Weights of a small transformer language model.
Size: width 160, 5 heads of 32, MLP 320 GeGLU, vocabulary 32000, 8.21M parameters.
Architecture: LayerNorm before and after each block, rotary positions, capped logits.
Training: a variant of Adam for these matrices, 530M tokens, 8094 steps.
Each number is 50 + 15 x the weight over the matrix's rms, rounded and kept within 0 to 99. Layers, rows and columns count from 0.

# layer 5 MLP down, 160x320, rms 0.161, rows 131-150, columns 160-319
46 57 42 53 60 23 62 67 57 42 64 70 14 68 48 64 46 47 44 34 59 60 27 48 80 48 41 44 60 66 58 38 50 69 31 23 49 47 57 21 69 58 46 57 44 50 38 46 46 80 45 51 67 62 57 51 53 40 56 68 53 59 38 59 63 53 30 29 43 36 46 60 63 71 49 56 49 32 34 45 44 63 48 53 52 32 66 43 29 57 69 66 57 65 56 50 55 45 57 46 50 57 66 60 41 61 58 61 48 70 47 64 59 44 34 72 62 33 74 51 31 73 42 43 58 62 57 39 64 55 50 72 55 31 29 64 36 24 63 38 33 10 27 66 36 35 39 66 40 41 14 63 57 75 74 43 41 27 22 45
46 20 59 40 31 63 39 32 50 47 28 71 40 46 35 53 80 33 43 56 46 39 56 53 56 44 49 57 40 37 50 46 37 32 28 66 60 45 39 40 43 77 44 60 37 69 22 24 44 33 66 41 36 48 63 76 74 42 31 33 40 21 41 39 28 18 59 39 33 55 32 74 78 54 43 68 51 25 72 37 40 37 50 73 38 35 33 60 71 67 18 30 51 47 39 38 75 40 62 43 46 49 28 39 61 62 63 65 36 46 57 46 44 58 46 45 61 50 60 55 68 57 73 49 54 46 50 63 56 46 38 56 39 50 30 38 73 77 67 68 49 31 52 79 41 43 45 67 38 48 52 74 52 51 55 45 25 47 52 45
25 36 54 40 57 50 43 64 46 49 43 47 42 66 44 50 25 49 24 36 39 80 40 58 41 38 65 61 44 36 54 57 58 48 60 57 59 45 57 43 29 39 41 31 57 39 82 59 48 73 40 20 54 37 35 46 53 57 45 45 50 65 53 72 43 56 50 40 71 72 23 39 61 34 71 74 89 54 39 74 37 53 57 33 40 36 69 21 58 91 79 50 47 73 66 43 55 51 52 57 48 77 49 49 61 45 31 73 70 37 52 49 74 50 64 40 49 61 71 41 63 61 66 49 92 50 68 44 54 46 24 35 42 32 62 65 56 67 50 19 34 21 63 72 57 53 42 45 19 56 30 29 50 39 59 27 56 17 63 23
53 39 59 62 60 56 51 61 36 57 47 60 52 12 31 56 47 35 63 82 44 60 36 54 45 20 59 63 35 56 27 70 62 44 41 68 47 18 37 65 37 57 48 46 30 56 50 32 93 81 40 43 26 52 64 15 69 57 60 72 64 34 59 55 58 74 72 66 47 37 30 23 42 44 74 53 62 21 77 67 53 51 71 80 50 16 73 71 80 28 58 53 46 55 40 40 42 53 55 76 37 30 17 72 24 60 71 56 81 34 49 10 54 33 51 57 25 59 43 76 45 42 32 59 35 77 63 41 50 58 42 69 17 63 47 46 33 30 42 81 41 54 51 27 66 17 38 54 62 81 58 36 20 30 64 59 46 63 49 74
23 67 43 51 61 52 45 31 55 69 41 58 44 52 50 33 22 28 51 46 79 37 44 33 72 38 54 53 39 43 47 16 64 36 00 44 60 42 23 33 54 73 47 48 47 62 46 57 66 48 48 38 43 69 44 65 37 55 58 48 41 26 46 59 49 46 65 41 69 44 53 55 49 41 44 71 64 52 62 57 64 41 41 39 42 39 54 57 60 44 46 21 74 64 52 65 59 50 54 42 67 48 49 45 57 56 51 41 41 54 39 53 51 43 77 60 61 90 33 73 59 76 53 55 31 52 42 71 73 38 29 64 97 61 56 39 57 46 63 66 60 53 40 79 56 43 54 41 55 77 45 37 63 50 71 47 53 46 45 51
65 41 73 38 43 60 51 58 29 47 35 26 29 54 65 63 69 57 43 45 65 42 23 43 48 32 62 47 68 54 53 64 40 12 51 71 41 64 45 50 28 42 51 63 57 34 49 87 28 72 53 53 51 54 35 33 40 60 53 64 47 60 57 59 54 21 21 35 74 67 56 68 57 34 30 50 42 63 46 64 51 26 52 50 17 54 48 61 51 91 73 87 56 51 39 35 67 41 47 82 49 51 39 41 64 80 42 77 53 71 34 47 41 48 52 36 47 38 40 31 70 65 40 32 68 41 79 35 48 39 36 27 24 70 52 61 33 48 46 47 57 43 55 44 32 44 20 71 56 43 55 26 22 45 23 62 43 50 25 63
53 42 54 54 47 66 23 53 52 28 71 68 69 52 43 60 31 56 66 70 39 62 44 18 56 31 50 16 43 21 52 53 69 49 23 63 42 46 65 46 42 66 35 66 29 63 44 20 37 59 71 47 34 38 59 62 76 67 56 46 54 64 45 52 57 42 25 44 57 42 27 68 40 35 49 55 60 57 42 25 34 44 47 33 43 69 49 43 59 30 34 45 59 15 68 62 50 46 57 79 52 55 54 66 40 53 58 59 52 56 35 51 66 13 58 46 57 58 46 66 33 31 57 29 54 74 44 59 48 50 66 44 56 60 56 67 62 47 27 69 54 54 50 63 64 54 29 47 47 51 56 56 69 56 25 45 39 61 58 50
50 37 51 54 27 31 39 52 31 97 47 23 42 62 61 37 45 41 41 71 31 32 53 60 28 44 90 80 54 67 49 70 51 55 32 42 55 64 85 29 46 71 34 75 69 54 64 60 27 48 46 33 31 50 35 15 71 38 65 47 55 57 82 51 57 52 54 37 45 69 59 44 29 67 40 52 62 66 34 45 48 53 45 32 52 55 55 52 40 47 78 79 42 44 36 48 43 60 56 55 39 52 48 73 72 59 39 55 60 62 43 86 84 40 60 35 53 56 69 66 71 49 41 38 51 40 40 55 09 58 77 77 39 50 33 74 56 33 68 45 39 36 73 59 35 56 46 73 56 58 40 46 74 74 53 72 55 47 37 55
54 44 65 44 55 42 55 13 65 71 32 48 48 79 83 57 72 61 56 27 57 48 43 65 40 15 54 35 52 55 54 42 70 74 48 50 66 76 68 66 47 24 81 40 13 76 49 50 48 50 34 35 58 69 42 35 51 61 43 31 38 58 35 58 65 40 78 68 34 87 31 61 50 35 68 50 55 53 55 59 27 49 21 57 53 60 63 48 31 44 59 39 27 22 46 40 53 46 47 77 40 59 43 38 57 59 31 41 28 45 25 41 46 49 50 45 57 70 35 46 48 47 42 50 35 38 64 87 36 57 47 33 40 67 42 71 33 57 55 37 47 35 56 50 45 62 28 70 47 54 47 39 61 61 66 50 53 53 70 24
35 53 36 34 69 31 35 63 43 54 31 41 79 71 40 47 51 53 45 56 50 47 55 46 41 14 43 53 46 49 39 55 57 63 44 58 56 87 19 45 59 40 66 52 41 36 22 33 49 58 67 41 36 55 67 37 35 61 83 54 51 51 69 75 68 51 45 65 29 39 49 34 30 32 66 64 45 61 60 62 49 48 63 55 30 34 58 58 46 42 22 25 63 52 50 55 53 61 61 84 45 79 38 32 46 53 58 38 71 36 64 27 64 56 73 28 33 56 52 48 58 29 51 67 76 41 45 39 62 57 57 41 55 75 52 56 49 39 15 66 48 51 54 28 33 72 26 29 50 54 54 47 46 59 38 67 50 54 35 61
34 62 55 34 66 31 39 48 28 52 61 50 68 42 18 64 48 49 64 68 36 55 36 29 45 52 48 38 51 45 71 25 62 59 89 33 42 28 26 62 60 90 53 16 49 70 34 26 60 38 45 82 60 47 42 64 59 68 28 63 54 29 36 49 39 57 48 66 33 40 88 25 30 55 52 63 60 50 41 15 50 24 34 33 51 33 50 54 44 50 23 49 68 50 58 26 45 82 67 60 95 65 70 56 18 24 77 34 22 23 29 59 65 64 51 62 49 52 55 40 51 38 62 43 39 56 70 41 53 72 61 41 55 23 65 52 40 46 60 44 62 68 33 67 77 51 51 54 59 49 77 68 47 44 62 36 44 50 40 48
49 78 49 45 44 51 54 49 21 27 29 56 60 73 58 58 74 73 62 32 86 24 55 59 27 34 41 41 39 60 41 48 51 62 40 20 84 27 55 38 78 50 46 70 55 45 51 68 54 65 86 64 45 22 61 49 40 42 34 36 44 50 75 34 29 31 40 62 62 46 91 30 63 58 73 36 73 51 59 51 39 57 49 53 75 44 39 59 69 28 65 40 39 79 31 56 30 09 25 46 51 49 51 49 59 64 42 71 54 35 59 61 48 27 73 23 47 62 59 49 54 32 51 45 65 49 40 39 40 34 38 58 58 36 52 38 57 67 34 54 34 33 16 53 44 67 33 39 43 60 38 36 34 35 62 46 39 42 44 48
31 42 15 80 63 58 47 65 56 55 56 41 50 29 48 49 59 48 52 51 62 43 56 60 57 62 20 46 57 41 57 45 49 37 49 59 61 73 36 52 64 53 66 49 58 39 36 74 60 55 41 60 67 55 77 39 47 38 60 56 55 53 59 64 28 54 59 28 40 62 37 51 49 67 65 41 50 59 44 47 46 81 49 45 37 41 27 68 62 32 61 65 46 36 63 32 39 61 71 68 53 43 25 47 48 46 24 47 30 46 30 40 47 46 33 34 45 48 64 24 53 73 62 54 64 63 86 58 11 71 72 26 60 67 43 53 52 46 48 47 64 50 76 26 54 65 67 66 48 42 68 53 60 78 42 44 44 61 61 57
29 38 34 33 68 62 59 41 22 31 64 81 59 47 38 36 52 64 47 50 49 41 45 55 44 69 51 35 53 55 50 51 53 57 82 54 41 41 48 73 52 29 55 34 56 54 59 21 44 41 45 77 63 25 27 47 27 34 21 43 56 46 53 32 41 42 32 57 57 42 84 92 64 37 55 54 43 49 31 42 24 44 36 53 61 54 64 48 51 71 40 54 40 46 70 73 54 39 18 34 22 51 49 70 33 45 58 46 45 32 61 51 64 49 58 54 50 41 42 39 52 46 67 45 31 52 49 49 42 45 65 72 36 49 42 67 24 64 27 47 66 50 54 57 68 59 67 41 20 53 79 66 35 64 67 63 38 36 24 65
50 59 38 59 52 18 45 25 31 71 88 50 50 72 45 45 69 64 35 23 30 49 54 41 53 43 31 66 40 48 84 51 42 70 50 50 35 61 60 27 36 35 82 32 45 67 37 62 44 53 78 14 31 50 60 37 37 44 17 57 66 62 44 51 38 69 46 51 51 46 35 43 45 38 44 60 52 71 36 59 40 32 48 63 35 49 50 60 51 39 62 54 56 44 59 57 31 62 32 42 50 62 61 66 46 23 43 70 46 52 46 43 37 34 39 61 52 53 61 53 37 68 38 47 34 73 45 47 50 38 27 53 78 42 60 35 65 65 40 61 81 48 70 70 59 17 43 48 58 32 56 26 61 40 68 37 71 38 36 47
63 40 60 49 22 38 32 75 46 47 65 59 49 35 36 37 41 40 46 56 46 57 67 53 23 69 41 59 44 60 43 37 72 56 61 45 49 49 48 27 64 78 63 26 40 30 43 62 58 59 56 30 47 57 28 33 53 58 37 37 59 66 71 49 36 55 41 36 56 55 48 57 34 59 51 28 40 52 53 31 39 42 54 64 59 27 43 47 80 44 59 70 65 37 59 52 35 60 56 64 43 55 68 55 08 41 42 31 73 40 22 55 58 61 36 22 54 11 45 60 65 57 75 55 52 49 42 35 41 59 70 32 39 39 50 56 39 57 54 81 47 63 44 76 61 40 54 55 59 59 61 20 49 70 51 39 35 37 57 54
51 56 62 60 47 30 48 57 52 39 37 66 76 73 36 48 53 43 65 20 46 64 25 68 76 75 48 55 62 47 48 38 47 99 54 62 39 60 65 66 43 47 52 40 35 65 20 27 43 43 53 67 44 61 82 45 25 39 71 50 48 69 47 53 66 40 14 72 46 64 18 36 53 49 60 26 41 54 58 28 36 25 49 63 60 61 44 34 70 26 85 37 56 60 33 19 57 50 56 40 53 52 51 58 78 52 50 58 19 34 37 58 66 50 20 45 43 64 33 33 22 81 57 49 58 63 49 58 49 54 42 44 54 53 47 66 62 53 25 42 48 45 42 63 43 32 46 57 22 37 30 40 53 40 42 41 43 70 53 40
89 49 29 45 28 43 44 60 09 34 60 60 59 34 68 52 49 40 68 61 49 51 31 71 53 54 50 44 39 31 57 60 63 53 42 39 52 70 41 59 43 35 65 36 83 51 53 30 33 70 45 54 65 21 63 49 85 44 22 39 61 43 13 34 54 79 48 24 62 40 41 48 38 65 40 61 44 53 51 53 82 41 51 59 82 49 79 52 42 51 40 41 51 59 40 42 54 76 67 34 19 63 49 53 40 62 44 88 73 45 68 56 48 51 49 72 64 36 49 60 15 73 28 45 51 56 55 40 60 68 45 71 58 37 46 23 29 51 57 49 50 46 76 77 51 51 42 57 51 50 47 50 47 59 46 43 48 47 34 87
43 74 62 58 64 48 18 29 43 55 33 82 56 43 38 45 50 44 49 40 50 39 58 49 31 41 62 79 57 69 48 30 60 21 53 42 74 66 35 48 16 78 54 15 41 65 34 37 45 74 57 74 38 66 37 61 39 40 50 53 49 41 58 70 40 47 52 62 42 29 53 50 57 21 59 53 59 54 34 74 46 51 37 41 23 55 65 37 84 47 44 49 36 35 46 58 38 54 39 43 53 71 36 64 60 60 36 69 53 51 41 53 42 40 64 69 53 49 53 46 58 57 47 46 46 41 62 56 45 62 41 57 52 41 46 34 65 52 43 45 57 46 35 68 53 15 53 21 52 35 58 64 47 57 69 30 79 28 52 49
51 40 29 42 82 52 57 56 30 39 63 59 40 56 36 91 48 68 41 33 51 60 41 62 11 45 48 25 43 55 37 70 33 23 50 33 23 55 69 28 36 30 60 49 57 63 64 45 53 45 52 52 48 70 68 46 46 23 33 40 32 51 69 89 75 55 51 51 53 64 74 37 74 38 56 61 70 29 53 58 56 53 49 58 38 39 49 50 34 56 52 47 52 63 40 57 70 43 65 41 60 62 44 29 32 65 43 30 48 60 69 30 57 75 70 19 70 69 41 50 31 39 59 58 63 84 43 53 60 72 61 65 60 42 53 41 33 54 32 35 64 54 13 51 57 41 41 30 67 47 43 33 33 75 45 39 49 58 52 53